config.yaml
num_hidden_layers: 10
hidden_size: 160
num_attention_heads: 2
num_key_value_heads: 2
head_dim: 64
intermediate_size: 512
vocab_size: 2048
hidden_act: "swiglu"
norm: "rmsnorm"
norm_place: "pre"
norm_eps: 1e-06
positions: "rope"
rope_theta: 10000.0
rope_fraction: 1.0
qk_norm: true
attn_scale: 0.125
bias: "none"
tie_word_embeddings: false
parallel_block: false
init: "orth"
init_std_qkv: 0.0924
init_std_o: 0.103
init_std_up: 0.0924
init_std_down: 0.0
optimizer: "muon_variant"
learning_rate: 0.014
lr_mult_qkv: 0.7
beta1: 0.93
lr_head: 0.00511
max_grad_norm: 1.0
warmup_steps: 0
schedule: "wsd"
decay_fraction: 0.592
decay_shape: "linear"
final_lr_fraction: 0.05
batch_tokens: 16384
max_seq_len: 768
doc_mask: true
train_tokens: 227300000
max_steps: 13874
dataset: "wikipedia_en"
Each number is 128 + 32 x the weight over its row's rms, rounded and kept within 0 to 255. Layers, rows and columns count from 0. The size above them is the row's rms in percent of the matrix's.

# layer 3 MLP up, 512x160, rms 0.362, rows 54-68, columns 0-159
size [107  94  94 102  95  98 101  94 106  97  90 106 109 102  96]
[[129 135 123 211 126 143 211 143 143 144  54 113 142 165 143 113 122 127  87 148 171 139 145 120 140 175 119 120 116 116 117 171  78 110 137  69 141 154 134 113 121 128 122 153 138 216 122  96 148 112 145 131 132  89 134 127 110  19 123 162 124 115 165  98 169 124 130 166 156 136  58 125 122 120 142 127 142 113  60 134  98 202 107  75 103 177 192 158 122 151 143 138 138  92  98  60 131 127 180 113 165 151 128  72 133 177 113 138 148 151 110 152 105 173 125 129 142 140 109 131 134 141 142 118  97 115 158  67  92 114 146 135 160 123 120 105 148 105 176 165 142 149 107 192  80  90 175  94 100  96 136  95 147  92 138  98 122 168 174  59]
 [145 163 108 101 114 177 198  80 125 110 164 147 115 177 190 204 119 118 128 185  51 160 170 147 169 124 112 130  47 170 115 103 114  76 117 131 175 130 116 172 188 110 127 144  97 126 108 171 148  99 177 118 122  84 131 139 164 139 134 163  96 139 102 134  78 129 162 121 140 153 108 198 135 132 139 136 113 131 135 168 105 135  84 194 174  95 144 101  97 154 129 126  70  37 119 153 112 136 128  94 116  86 140 104 110 151 126  65 119 157 121 181 109 116  82 157 104 126 156 132 131 175  98 169 114  90 113 165 169 142 149 148 140 131 105  96 100 123  92  99 191  87 131 132 127 133 166 139 113 134 185 113 150 176 102  68 136 114 133 141]
 [133  91 101 167 133 159 103 110  76 107 181 127 146 143 172 143 108  97 153 117  86 172  84 109 113  99 135 126 118 137  92 152  93 163 166  74 168 116  72 195 106 111 168 170 126 184 108 174 159 181 138 146  61  45 165 153 115 154 155 137 143  62 107 175 105 123 158  91 158 163 133  82  97  61 133  67 137 109 140 113 135 114 133  98 161 148 135 141 115 162 148 124  72  75 134 169 105 150 119 143  79 192 152 109 108  69 129 139 132  91 146 167 130 100 114 126 167 120 135 157 139 133 138 192 120 121 154  90 127 142 118 188 128 127 197 121 159  84 150 108 132 136  92 160 142 148 151 198 102  72 115 122  90 158 153 116 130 132 173 149]
 [ 97 188 136 115 147 162 175  79 131  64 148 174 156 157 136 145 142 120  98 120 165 139  84 172 159  83  82  95  87  92  63 101 127  65 100 124 133 148 153 157 119 150 159 147 108  79 124 116 174 117 158 125 172 120  90 126 124 172 103  73 115 136  90 116 130  72 148 138 123 140 108  91 120 128 135 112 135 125  98 164 103 109  48 111 106 146 137 126  62  45  90 118 218 125 169  94 147  74 147 149 103 143 157  95 116 137 114 157 100 137 124  95  74 117 142 210 112 106 137 124 135 189  68 106 128 128 114 108 167  70 127 167 103  90 133 141 140 131 139 141 115 127 126  99 126 140 145  92  83 111 130  93 166  64 149  80 104  93 135 179]
 [159 148 147 166 156  82 117 135 107 121 137 164 148 148 116 125 162 161 114 121 115 133 153 111 149 122 142 175 109 102 184 165 104 140 109 114 162 133 150 119 141 216  66 162 144  97 116 113 124 115 121  49 160 136 145 189 104 111 141 111 103 108  67  99  98 185 139 127 124  88  98 140  93 113 129 112  83 130 205 127 154 163 167 162 147 129 108 144 119 115  97 118 151  71  97  59 131 137 133 131 159 156 153 157 106 165 134 140 121 156  82  93 131 140 163  57 173 172 170  51 134  58 113 160  95 100  95  53  94 160  80 157 180  96 163 170 150 130 158 124  89 159 131  71 146 120  96 145 139  90 127 188 104 106 119  97 169 156 117 161]
 [105 132 125 167 109 144 116 108 143 158 144 107  82  71 108 118  91 122 124 102 154 106 122  58  89 125 117 131 142 136 101 136 141 173 171 160 106 130 167 108 141 183 193 105 129 172 127  90 106  62  77 167 124 133 152 120  93 125  97  81  63 214  88  81  84 115 109 104  54 115  98 139 143 119 117 198  99 171 123 104 170 122 101 115 122 167 124 103 114  88 192 114 144 147  96 192 132 160 139 166 166 122 111 115 121 132  96 162 142 116  85 124 162 192 170  79 128 157 128 101 102 141 135 138 178 127 166 154 160 130 142 116 133 123  92 114 134 161 163 137 117 154 118 175 151 147 162 169 190 103 137 102 105 121 216 149 118  82 156 191]
 [129 107 112 119 114 149 134 144 117  97  93 163  80 127  81 145 110 154 118 115 124  93  75 171 151 132 148 197 138 131 106 119 130 115 136 154  87 148  54 112 108 133 167 161 126 128 125 127 152 209 149  98 115 195 157 112 138 105 128 104 131  89  71 166 134  68  87 143 133 175  89 147 144 156 129 132 124  87  98  95 115 126 104 191 123  79  70 107 148 149 170 104 133  89 115 156  82 114  60 152 118 140  88 191 144 118 147 115 128 146 222 168  63 153 147 116  85  57 132 200 105 170 143 101 109 155 137 127 164 110 129 155 113 124 138 162 131 143 118 133 175 114 125 110 109 191 105 144 152 100  87 162 125 206 105  73 178 116 115 135]
 [152 107  99 128 152 165  80 158 131 151 104 166 146 153  58 122  59 146 133 179 126 116 126 141 134 144 141 104  91 123 153 130 129  55 194  92 108  91 126 144 113  77  92 159 132 201 142 145 183 159 146 110 149 155 115  91 137  83 178 101 131 132 178 171 113 110 150  60 125 146 149  79 157 182 155 104  91 115 114 101 113 124 166 180 131 155 149 113 135  59 123 129 208 192  53 112 138 136 132 112 137 147 173 136 109 162 134 115 162  96 115 150 155 141 123  72 112 111 132 104 147  83 148 115 149 136 155 112 115 126 104 155 105 109 131 134  70  59 130 120 136  94 117  46 162 153 182 182  96 121 156 133  82 150 141 150 166 169 161 119]
 [140 108 119  63 111 179 156 122 118 122 114 135 116 148 131 158 139 106 119 179  86 179  96  56 119 133 170 187 146 106 161 179  86 114 148 155  97  83 135 183 129  86 103 145 111 154  97 109 152  97 115 153 106 157 110 202 148 119 156  99 133 106 175 172 195 126 110 160  65 101 157  75 148 105 133 103 114 192 168 143  91 131 165 199  93  81 179 129 101 152 135 113  79 110 122 128 186  89 160 113  98 136 115 139 154  96  69 161 153  99 179  95 138 128  88 112 144 162 174 167 142 100 134 160 180  94 137 132 137 108 147 111 116  99 159 110 103 135 122  98  93 150 104  98  97 134 138  96 119 105  74 171 160 170 100  82 155 189 171 133]
 [112 183 155  81 126 158 109 167 139 144 158 153 125  81 129 131 141 132 106  47 154  82 136 142 151 156 128 116  88 126 107 129 102 161 110 141 135  98 103 104 121  60  76 136 131 184 112 125 115 136 108  87 112 114 172 123 101 220 116 112 180 153 139  97  92 135 122 176 162 153 130 144 145  98  72  85 159 146 137 158 106 121 200 172  88 124 130 140 110 100 109 163 101 113  87 144 129 152 104 146  98 155 122 159 141 131 194 155 125 135 131  88 131 155 125 130 195 142 139  95 154 194  62 147 130  79 150  97 148 152 100 155 188 122 107 130  70 234 132  81 129  85  87 112 128 142 168 105 138 149  71  95 153 126 165  94 116  67 123  93]
 [165 122 159 121 183 179 111 125  89 153 121 148 160  80 131 133 162  93  95 163 152 179 129 101 156 142 123 206 118 132 122 144 106 197 100 109 107 131 171 177 149  52 123  82 101 115 142  85 113 100 135 145 177  77 105 115 116 158 126 166 184 127 134 105 173 148 176 134  59 128 102 152 147 187 129 150 105  96 145 169 119 110 139 122 176 125 102 166  58 146 203 140  97 111  97 113 140 119 154 112 176 146 152 138 126 161 148 209 111  96 137 169 117 148 155  93  93 105 166 142 128 107 138 165 160 145 126 158 127 152 171 149 122 169 104 123 120  66 169 154 113 113 111 163 152  59 118  55 128 109  87  55 134 108  96 124 164 113 100 135]
 [148 151 205 101 125 131 167 118 125 163 125 150  91 143 126 115 121 171  98 118 114 120 103 121 124 116 111 140 132  72  84 179  95 138 187  79 124 163 135 164 175 117  88 132 150 152 136 116 104 111 129  88 164 160 153 138 125  38  89 168 100 126 142 126 132 161 111 131 121 112 140 127 137 108 152 122  55 165 114 128 147 116 130  96 102 148 131 165  42 142  85  95 123 131 126  97 106 197 117 101 151 129 186 120 136 107 136 123  78 126 113  73  39  85 122 149 143 109  78 113 168  77  77 141 143 137 155  98 144 150  99 154 170 147 129  93  88 170  43 190  69 130 111 142 111 100 161 119 159  77 114  81  98 188 106 138 176  89 158 108]
 [107 117 125 127 132 102 113 128  88 131 115 126  99 137 158 129 135 166 113 143 125 159 210 160 138  80 126 119  91 129  67 190 213 121 114 136 172 167 119 103 194 139 181 107  96 119 135 163 164  87 168 180 213  89 142 234  94 185 107 174  94 134 182 108 146 166 116 130 160 122  88 113 118 149 123 128 110  88 111 106 152 107 109  72 179 135 136 122 133 107 120 121  88 102 139 139  64 134 156 130 183 124  96 110 148 141 115  85 150 125 136  93 165 172 148 131 191 122 121  53 126  81 133 119 161 116 154 164 118 116 142 148 118 172  96 107 107 114 118 107  96 155 140 186 169 129 113  79 111 113 192 179 123 132 142 153 106 141 111 156]
 [188  92 135  95  87 154 141  61  97 104  74 116 117  91  99 207 131 112 136  95 147 127 132 128 135  80 112 162 150 124  90 136 117 130 106 103 136 156 136 170 115  96 119 109  72  83 126 143  99 155 106 168 155 136 136 101 161 113 129 166 181 194  68 145 176 169 132 150 173 149 130 137  22 177 105 139 107 141 126 153  90 181 181 168 122 117 118 133 109 188 141 185  94 124 141  95 137 115 113 148 102  69  60 127 108 128 121 105 118  93 125 102 130 141  73 139 139  94 143 141 130 207 104 210 147 175 131 120  84  99 148 154 121 141  59 112 148 132 126 116 118  64 165 109 100 121 117 139 104 110 156 155 156 172 144 145 139 166 114 108]
 [ 62 127 136  86 145 119 103 103 142 118 103  90 115 107 133 112 150  91 143 124 141 102 138 132 116 116 101 121 109 183 155 121 124 126  25 132 153 211 172 156  93 140 130 118  59 136 151 130 103 149 151 123 109 106  79 197 108 164 211 163 100 140 107 139 111 116 117 111 122 178 132  90 108 138 118 109 185  80 132 108 140  95 223 136 100 141 161 113  82 111 128 155 123 132 149  81 100 151 217 164 181  67 162 134 132 117  99 107 147  96 187 100  96  94 171 142 151 112 189 159 141 148  85 175 108  93 142 146  88 130  87 143 105 152 125 121 115 140 106 121 124 140 166 154 126 110 163 144 127 135  62 133 159  75 112 172 116 104  76 110]]
# layer 3 MLP down (transposed), 512x160, rms 0.104, rows 54-67, columns 0-159
size [110 101  94 101  97 105 100  98 108  99  93 103  98 108]
[[110 147 110 117 121  98 191  93 157 104  77 122  90  94 157 118 156 122  98  96 101 160 117 131 148  99 123  80 159 132  69 107 184 140  87 122  79 102 123 153 147 130 112 170 198  99 152 161 171 110 162 156 119 120 136 127 127 127  72 126 214 149 116 123 133 102 121 101 129 162  99 127 114 131 160 211 122 133 195 171 158 164 152 134 118 171 155 160 122 157 103 146  92 106  57 143 183  93 126 102 125 128  83  57 120 156  96 135 153  89  85 138  93 196 120  83 143 111 131 111 125 107  96  93 188 103 120 103 152 122 131 103 132 136 177 120 100 115 141 170 112 142 118 132 224 166 169  69 142 108 114 111  81  97 164 146  92  90 151 172]
 [106 127  91 162 127 158 157 130 151 142  40  90  95 167 126 102 115  93  81 148  88 172 134 139 133 135 212 133 132 144  80 188 150 138 122 120 122 107 174 133  90 140  88  72 171  98 103 108 135  88 137  76 171 106 110 115  23 105 165 111 128 186  95 120  92  85  84 194 128 161 167 126 154  92  97 122 123 128 163 132 128 142 164 139 130 132 147 150 113  72 170 149 177 152  82 117  91  64 138 140 135 143 163 114 182 125 127 132 131 163  76  69 142  99 103  83  92 200 134 137 136  99 122 113 112 112 136 162 100 115 117 115 191 130  69 116 115 124  96 154 119 140  76  71 161 122 112 146 124 154 125  87 148 128 168  82 131 107 146 119]
 [176 191 116 167  92 167 123 141 182 147 156 120 121 141 167 102 142  99 101  70 144 149 152 152 108 122  86 139 125  71 122 110 170 131  90 126 140 200  88  71 170 183 137 118 164 118 173 122 177 144 170  95 129 115 181 161 205 114 136 172 180 109 123 167  87 133 139 108 142 115 108 121 136 131 141 116 194 132 168  91 101 111 171 125 115 167 170 173 168 163 126 149 113 147 173  56 119 119 139 162 146 107 139 158 177 176 120  95 141 123 198 140 192 118 136  92 141 139  87 111 111 207  82 143 112  98 158 158 139 129 133 136 121 165 156 162 107 105  75 161 130 164 130 165 132 145 122 156 179 154 127 189 110 115 123 113 171 118 157 176]
 [ 95 159  97 138  92  86  57 160 101 161 132 107 109 119 141 126 135 106 161 142 137 127 170  92  91 108 128 121 117 185 100  94 115 115 180  68  96 117  95  79 205 122 102 134  98 152 185 155 151 169 125 136  93 181  97  70 198 204 105 150 127  95 114 162 112 171 155 148 108 107 140 139 123 122  84 185 131 137 163 171 110 107 216 133 133 114 114 178 131 139  91 167  72 151 173  91  96 151 128  95 142 148 124 130 148 133 157 131 145 114 146 125 128  99 153 139 124 168 172 149 147  74 136 100  89 118  74 147 121 142  98 157 150 170 125 123 131 137 116  86 188 130 159 125 103 119 157 171 157 138 145 148 168 109 100 153  42 194 124 180]
 [117  62 110 147 119 168 101 117 141 126 172 154 122  91 129 118 100 103  78 119 119 106  81 128  81 197 119 161 107 134  61 141 103 110 176 102 122 106  76 175 122 106 121 213 182 123 131  87  66 151 132 127 112 133 135 145  70 139 135  95 152  97 151 116 114 126 126 138 175 133 187  77 160 144 176 179 179 142  94 116 117 115 128  94 126  86 156 173 127 128 104 173 175 122 112 143  85 122 121 138  86 132  69 147 107 187 150 130 140 137 112 132 122 121 119 171 198 173 170 101 158 115 180  90  71 150 160 144  64 127  94  98 161 208 153  86 141 102 119 196 140 119 111 115 167 141 141 163 134 106 111  94 148 100 141 131  59 114 119 150]
 [136 154 137 148 135 194 134 113 118  98 147 138 158 153 104 180 119 119 118  74 119 174 130 105 184 170 116 189 169 140 122  91 178 183 111  82 125 170 187 110 148 148 131 124 158  99 187 111 132 133 198 151 112 130 109  98  62 179 125 122 157  82 137 127  89 134 165 142 156 171 127 149 109 151 152 121 156 128 220  85 125 154 145 140 132 131 175  85 147 175 123 143  82 133 113 133 162 142 176 100 142 124 131 151 132 174 130  98 141 143  80 154  98 117 145 123 131 148 157 143  78 147  78 142 168  71 157 145 140 133 171 104 119 142 113  84 183  67 109  94 145  88  92 122 119 123  82 128 150 209 128 172 150 151  55 121 169 119 123 204]
 [208 103 146 127 125 120 124 156  57  95 100 134 132 147 134 138 161  93 141 116 106 154 128  82 179  99  83 127 184 131 191 122 166  65 114 114 133 160 167  68 109 119 129 111 164 106 105 130 131  85 102 136 175 132  84 112 155 167 107 102  91 184 135 119 193 133 161 116 160 115 138 145  94 143 114  97 146 182 108 152 153  84 127 122 166 122 118 130 154 130 158 118 150 134 119 165 186 113 220 105  94 156  90  80 152 163 148 121 128 135 134 118 113 112 141  92  97 104 112 118 139  98 129  87 112  77 161  92 136  92 123 152  93 117 163 141 211 143 178  75 120 130  99 105 146 111  83 115  58 105 147 142  62 166 109 136  44 168 100  79]
 [100 147  90 137  98 142 116 137  60 124 125 132 107 132 120 150 110 134 152  91 138 117 172  70 156  84 159 165 110 135 115 163 174 146 194 124  60 147  64 124 177 143 153 151  90 146 168 115 158  96 119 106 151  71 101 149 117 115 155 153 125 135 172 154  99 114 140 119 132 101 143  79 155 125 126 113  58  81 116 122 142  72 177 121 170 152 141 137 106 151 145 140  23 104  44 139  38 168 128 136 194 190 122 157 118 100 134 103 145  76 169 116 150 120 136 101 116 180 121 155 124 149 163 124 127 141 132 143 105  71 107 146 102  87 154 140 166 110  95  92 155 162 125 122  91 105 188 145 144  97  93 185 152 108 143 141  80  95 145 106]
 [144 120 157 111 120  40 117 120 139 136 116 167 132 162  64 138 111  48  58 138 118 114 139 114  74 153 132 178 170 123 131 143  85 150 204 146 123 120 133 140 113 106 140 141 105 123  94 134 105 169 110 180  45 177 134 144 127  84 168 107 125  86 105  89 144 145 120 108 157 140 120 138  87 103  97 163 110  81  87 154 131 130 123 108 145 172 122  90 102  99  85 117 141 199 151 155 159 100 128 111  96   0 156 165 139 135 100 118 136  94 138 147 120 143 116 155 137 162 143 138 160 146 123 114 121 125  63 125 106 117 146 152 111  80  57 114 125 132 102 116 143 146 129  94 134 144 118  41  86  90  59 149 129 129 155 129 142 185 114 106]
 [159 145 135 136 152 141  99 104 122 123 140 157 130  80  78 109 129 166 164 120 133 226 147 159 147 118 149  45 143 124 139 207 128 112 196 197 140 136 188 133 140 129 122  82 111  56 143 101  97 137 149  45  70  69 203 148  79  80 154 146 130 149 154 126 131 127 164 165 117 111 132 143 155 119 127 135 130 131 114 185 151 133 137 102 142 109 145 127 127 135 130 107 136  85 122 123 164  69 105 104 138 148 136 184 161 104 156 188 153 102 124 108 134 103 121 159 103  90 185 134 120 140 110 102 127  89 159 144 133  88 203 115  84  93 145  51  78 125 164 123 137 122 106 103  98 136 131 139  96 130 117 180 156 160 105 121 109  89 155  70]
 [142 158 162 172  87  95 169 147 102 151 166 140  73 151 124 138 140  80 153  86 150 143 136 123  68 114 127 108 117  81 131  95 134 130 137  80 143 188 108 121 152 186  98 153 201  85 110  91 126 150 156 138 143 149 124 152 179 124 122 159 108 147  87 143 129 119 130  87 114 105 103  86 169 114 125 150 118 103 151 114  73 146 130 115 114 105  77 161 122 133 132 135 101 104 102  97  73  52 159 161  80  99 143 176  87 110 191  44 161 145 138 147 186 160  68 108 108  82 161 109 149 134 100 120 111 124 111 123 101 161  59 104 132 113 152 196 112 148  27  89 113 107 114 139 120 131 174 118 133 151 170 122 127 101 129  60  92 150 156  93]
 [152  86 102 161 110 107 114 130 183 139 204 179  88  98 171 121 104 171 147 151 110 153 147 155 164 197 109 140 136 172 129 114 143 105 164 207 114 108 170 167 153 142 132 189 140 180 113 131 109 157 136 127 124 148 101 140 103  72  60 123 116  82 175  94 150 156 126  99 114  43 185 123 116 141 106 150 121 152 108 147 113 143 116 138 118 177 115 149 132  97 154 135 135 150 121 112 154 163 125 179  93 168 165 136  85 156 118 162 133 110 133 136 154 145 186 155 149 120  70 135  96 136 157 134 157 179 125  79 140 168 117 134 163 119 114 196  73 124 154 147  76 158 126 111 119 228 140 104 195 125  86  83 122  97 154 118 161 134 150  83]
 [170 152  91 152 128 147 135 204 158 162 187 113 184  70  97 115 121  98 114 156 129  18 156 129 166  83  78 152 123  95 120 129 112  97 106 126 162 135 118 125 110  82 121 166 114 135  99  74 111 116 123 109 134 103  91 112 135 108  94  66 176 138 125 183  80 111  86 129 124 131 119 125  95  91 166 135 124 112 125 117 192 139 145 108 143 171 124 123  95 109 120 129 135 107 120 121 164 168 162  61 142 117  99 159 190 121 118 173  94  38 121 133 100  98 128 108 126 123  89 154 133 123 118 127 134 114 105 159 117 135 184 117 134 126 120  92 160  71  12 106 171 139 121 150 175  95 121 149 102 174 187 110  90 103 128 107  89 148 136 175]
 [194 166 127 146  41 107  99 175 152 116 133 109 132 144 153 140 127 161 152 110 176 132  43 113 107 124  71 146 102 190 131  92  86  69 108 128 137 143 125 137 180 138 151 108 127 150  75 134 203 141  90 175  89 204 188 128 163  68 144  86  70 166 155 119 138 137  92 126 128 129  90 103 111 147 185 131 113 153 169  94 160 157 105 104 151  97 155 164 134 153 102 162 106  62 177 171 148 177  99  91 138 140 101  97 111 139 149 160  93 176 175 144 152  96  86 117 139 127 117 123 166 110 141 168 127 130 181 136 104 146  85 154 161 165 104 160 133 140 148 125 130  98 151 137 144 118  53  95 119 104 115 133 154  89 127 146 174 142 118 130]]
# layer 3 MLP gate, 512x160, rms 0.336, rows 55-68, columns 0-159
size [ 96  97  97  96 102 106  95 102  96  89 103 107 103  96]
[[144 110 157 130 118 155 143 153 172 151 129 158 118  90 129 105 171 147 205 135 136 133 119 135 133 137  77 139 100  82 108 156 150 139 123 130  94 145 159 133  59  37 109 135 156 136 111 193 141 119 140 109 127 181 138 101 143 160 129 145 156 142 114 125  91 159 195 147  77  65  97 126 171 108  65 172 151 125 106 149 153 136  97 132 145 140  94  87 155 145  90 130 113 110  54 131  98 172 122  83 120 102 129 185  95 188 150 142 110  74 194 108 134 123 101 150 147 117 145 137 103 135 173  55 146 186 149 165 165 103  98 159 142  71 134 138  61 128  89  77  85 166 100  94 176 122 117 106 122 181 172 103 122 114 116 122  78 137 122 181]
 [128 193 162 163 130 143 151 149  77 122 147 140  74 137 177 137 137 121 161 203  89 150 158 105 116 155 124 138  98 133 107  99 152 137 155 152  91  86 169 174  78 111 160 111 138 182 134 122 125 171 154 151 117 116 166 179  88 113 160 158 119 190 153 114  67 123  80 141 112 135  75 100 113  53 180 131 124 124 146 173 186 118 111 107 158 118  60 117 143 170 164  64  65  99 144 115  94 141 138 124 201 138 101 145 132 152 144 160 109 155 109 137 146  84 201 108 113 109 112 132 119 163 119 115  87 122 125 123 183 103  83 191 103 181 107 113 171 177 118 146 148 151 148 177  93 111 137 150 160 135 147 135 185 151  75 127 170 136 145 143]
 [175 108 157  91  99  71 157 163 195 104 143 105 153 121 105  49 128 107  94 151 129  82 115  80  85  67 112  62  73 199 104 179 154 154 165 126 153 104  72  98 153 130 165 119 127 140 139 187 149  66 182  82 114  93 133 139 158 163  85 110 111 156 197 124 145 140 127  92 130  83 127 101  95 170 136 141 150 161 103 114 203 108  46 161 100 145 137  93 113 151 154 153 128 112  93 139 159 136 154 121 149 126  89 158 100 164 141 140 133 172 102 148 123  87 181 142 162 134 135  82 106  82 174 115 160 126 146 100 123 101 132 167 147 101 144 123  79 110 114 126 119 142 125 137  96 155 175 185 160 132 168  97  91 116 120 108 113 112  97 115]
 [ 91  86 131 103 141 176 101 167 137  52 111  93 161 146 104 210 116 147  70 139 181 165 116 106 189 113 143 188 151 122 160  83 136 133  73  88 167 149  86 163 122  97 140 157 114 160 121  79 141  98 140 102 111 113  75 127 100 140 132 158 118  53 106 123 107 150  85 133  96  28  87 165 148 147 171 157 119 125 102 148 116 139 102 134 156 123  82 160 101 167 156 119 115  82 150 135 165 167 145 114 119  72 101 133 148 105  82 131  91 109 133 124 153  94 116 174  54 135 108  65 179  96  86 160 124 109 140  77 117  93 140 131 165  88 112 125 146 119 166  75 177 122 119 114 169 122  92 139 123 148 162 170 101 125 138  83 154 117 116 128]
 [131  55 160 124 116 159 186 116  97 118 142 126 151 171  90 127 153 126  46 130 133 110 111 139 120 139 115 123 151 138 110 101 137 108 166 145 194 143 151 126 175  86 167 128  86 150 152 161 120 114 177 130 127 147  96 127 118 125 104 112  91 161 130  98 163 166  94 155 132  91 214 110 136  91 141 103 198 129  85  73 140 133 155 116 153  76 152 170 212 180 141  93 192 102  86 146  86  65 134 169 100  87 144 157 157 128 124 126 111 120 103  77 109  87 162 163 115 133  87 112 135 162 105 164  95  86 168 143 146 123 196 112 168  71  98 156 166  96  88 137 130  93 169  90 139 135  75  92 126  83 160 168 130  92 124  96 128 118 153 111]
 [205 121 147 130  98 138 148 139 104  94 122 148 121 128 105 138  97 113 156 115 131 154 111 138 104 130 122 141 146 111 104  41 180 148 187  98 164 107 114  41 146 121 118 144 156 135 138 165 138 163 171 127 119 146 149 155 158 135 116 139  89 106  80 167 102 108 138 118 102 139 126  71 105 143 109 118 171  98 121 110 171 150 146 162  87 188 102  94 142 203 116 163 117 127  77 132  89 146 177  95 113 121 102 112 203 110 119 118 199 124 110 148 161 115 100 117  99  90 139 161 165  75 186 164 119  99 126 161  85 125 120 128 104  95 199 143  80 109 112 159  75 152  86  94  88 214 167 118 109  70 161 175 133 106  74 159 104 153 131 157]
 [ 99 145 142 144 147 113 105 129  73  96 100 160  76 127  98 135 104 182  86  58 145 111  68  62 146  96 151 102 166 130 112  89 101 136 146 121 107 188 149  42  76 118 121 149 187 132 159 191 111 121 142 102 139  93 113 119 130 183 145 145 106 114 116 176 119 126 104 129  92 176  98 114 138  97  88 172 106  94 112 107 112 174 102 117 106 170 109  96 160 127 140 123 132  96  64 164  98  90 141 111 126 116 153  56 145 177  88 127  57 107 159 143 116  86 109 115 140 151 137  88  90 152 118 216 118 104  96 122 129 148 133  85 124 152 118 133 121 160 149 132 165 180 112 202 161 176 128 104 111  71 146 103  99  73 133  92 109 156 149 154]
 [142 121 117 121 148 149 111 144  59 143  99 115 140  61  70 111 189 123 101 123 119 142 146 113 171 111 114 141 130 190 162 137 117 162 114  97 126 167 185 112 127  96 141 147 107  80 132 180  69 112 107 181 146 192 145 153 138 160 129 192  76 137  56  65 137 129  57 134 113 110 131 106  92 167  89 179 117 125 127  93 141 176 173 138 122 133 148 144 205 101  86 112 101 124 104  75 102 113 150  73 132  90 201 140  52 142 133 117 170 110 179 139 122  95 166  78 126 128 131 152 109  67  98 141 131 124 202 141 132  99 154 128 107 109 124 138 195 122 144 113 143 104 134 111 133 117 148 194 167 168 111 124 119 127 143 153 147 107 102 113]
 [148 155 115 155 122 145 179 107 114 134 135 110 126 173 139 138 107 168 167 136 186 122 116 131 163 129  91 153 151 164 134 108 167 130  75 178  79 116  77 153 184 117 147 142 128 129 134 112 164 164 142 104 194 133 115 122 135  81 218 158 117  90 105 123  85 135 110 103 149 131 105 126 111  82 117 203 128 106 159 120 150 161 110 109 127 137 137  74 132 162 202  76  83 156 136  99 136 123 170  85 123  81 128  83  75 141  87 161 124 119  77 196 106 135 127 119 102  97 151 191  94  62 131 157 104  83 105 140 108 167 203 135 107 133 159 124 170 107 161 156 104 148 102 167 140 102 116 136  96  40 124 181 100 120 147 105 142 131  85  76]
 [120 148 179 131 142 159 183 199 111  86 133 136 116  83  89  85 121  91 128 156 134 147 117 112 113 144 222 135 157 133 107 174 106 112 168 148 102 105 163 126 194  54  88  77  93 133 162 114 128  98 167 104 125 104 136 114 128 172 145 149 133  89 161  79 142  86 137  95 156 155 155  91 124 180  86 144 129  75 158 129 124 126 177 136 122 173  61 134 100 129 153  91 110 146 131  92 168  99 138 112 170 117 114 135 105  83 121 132  94 152 114 128 113 104  98  66 143 124 150 143 109  89 105 183 139 183 130 155 136 115 140 111 129 150 125 157  99  84 184 116 106 150  80 136 100 142  90 114  90 107  56 122  48 128 157 198 192  82 123 100]
 [188 143 155 112 137  68 134 141 133  51 160 126 153 146 184  97  94 171 129  93 141  76 104 141 158 153  85 116 142 120 115  78 159 154 142 124 115 132 126 169 119  83 110 170  91 126 142 103  90 119 161 106 131 112 124 102 115  80  98 169 192  99 146  98 128 136 135 145 171 139 136 120 101 114 180 164  90 130 149 166 158 117 165 114  83 121 122 132 106 136  54 132 168 152 132 123 152 163 134 115 125 160  58 154 102 202 101 190 172  81 123  59  46 138 102 103 174 121  89  76  92 142 144  98 168 143 155 130 141  94 111 131 129 131 115  91 127 107 123 113 166 169 105  65 122 136 146 141 193 123  93 108 112  89 137  90 194 109  78  68]
 [ 81 173 153 191 134 181 177 136 157 136 157 182 133 142 114 128  81 139 118  99 136  73 168 121 116  64 126 153 105 109 165 153 141  78 129 106 134 108 136 118 130 108 128 117 178  53 157 145  93 141  93  93 131 137 140 147 102 131  99  99 104 148  84  95  93 141 156 115 153  86 130 176 147 115 117 145 158 131 116 114 156 141 102  67 121 141 154 102 110 158 194 110  53 131 169 133 118 135 169 130  90 104  55 152 183 171 113 152 126  51 116 194 124 162 139  84 171 116 136 125  99  48 121  66 117 109 103 134 188 109 119 138 108  64  84 116 159  73 164  93  89  82 145 177 117 148 117 155 116 151 125 168 123  98 158 103  93 128 109 121]
 [128  88 172 130 139  74 115 120 133 138 104  93 101 203 133 100 153 106 143 177 174 142 155 155 164 113 182  50 118 146 125 143 139 127 158 152 122 136 160 154  79 165 122 152 110 155 156 141 118  99 210 153 134 118 111 147  84 166 158 138 137 100 198 146 130  89 140 130 126 132 186 152 128 124 136 169 126 169 192 132 149  89 138 162 122  59 129  91 175 111 166  78 130 127 136 112 126 142 136 163  87 120 171  98 178 129 125 116  65 150 133 161 135 121 100 132 121 135  99 108 153  68  72  96 188  78 114 100 192 142 194 164 115  88  96 128 124 175  66  95 107  97  96 121 113 122  37 143 108 108 159 153 105 108 129  93 143 159 112 171]
 [195  91 112 122 141 113 103 139 179  68  97 121 139  80 144  96 140 125 150 101  78 178 143  97 168  58 128  63 105 137 158 149 179 130 133 154 139 117 114 116 131 105 171 129 178  80  85 104 116 142 168  90 160 119 102 131 193 151  93 158  89 100 105 100  91 116 129 107  40  69 155 125 181 161 110 198 113 147 155 123 123 140 152  76 138 105 135 135 142 138 135 149 133 150  94 111 180  92 122 179 154  79 110 100 145 132 129  85 158 120 140  94  95 145 178 154 140 115 111  70 131  96 111 139  98 120 123 163 177 136 103 147 133  91 183 119 153 178 144 138  80 137 123  50 119 116 110 168 139 147 132 133  99  60 202 113 135 137  95  74]]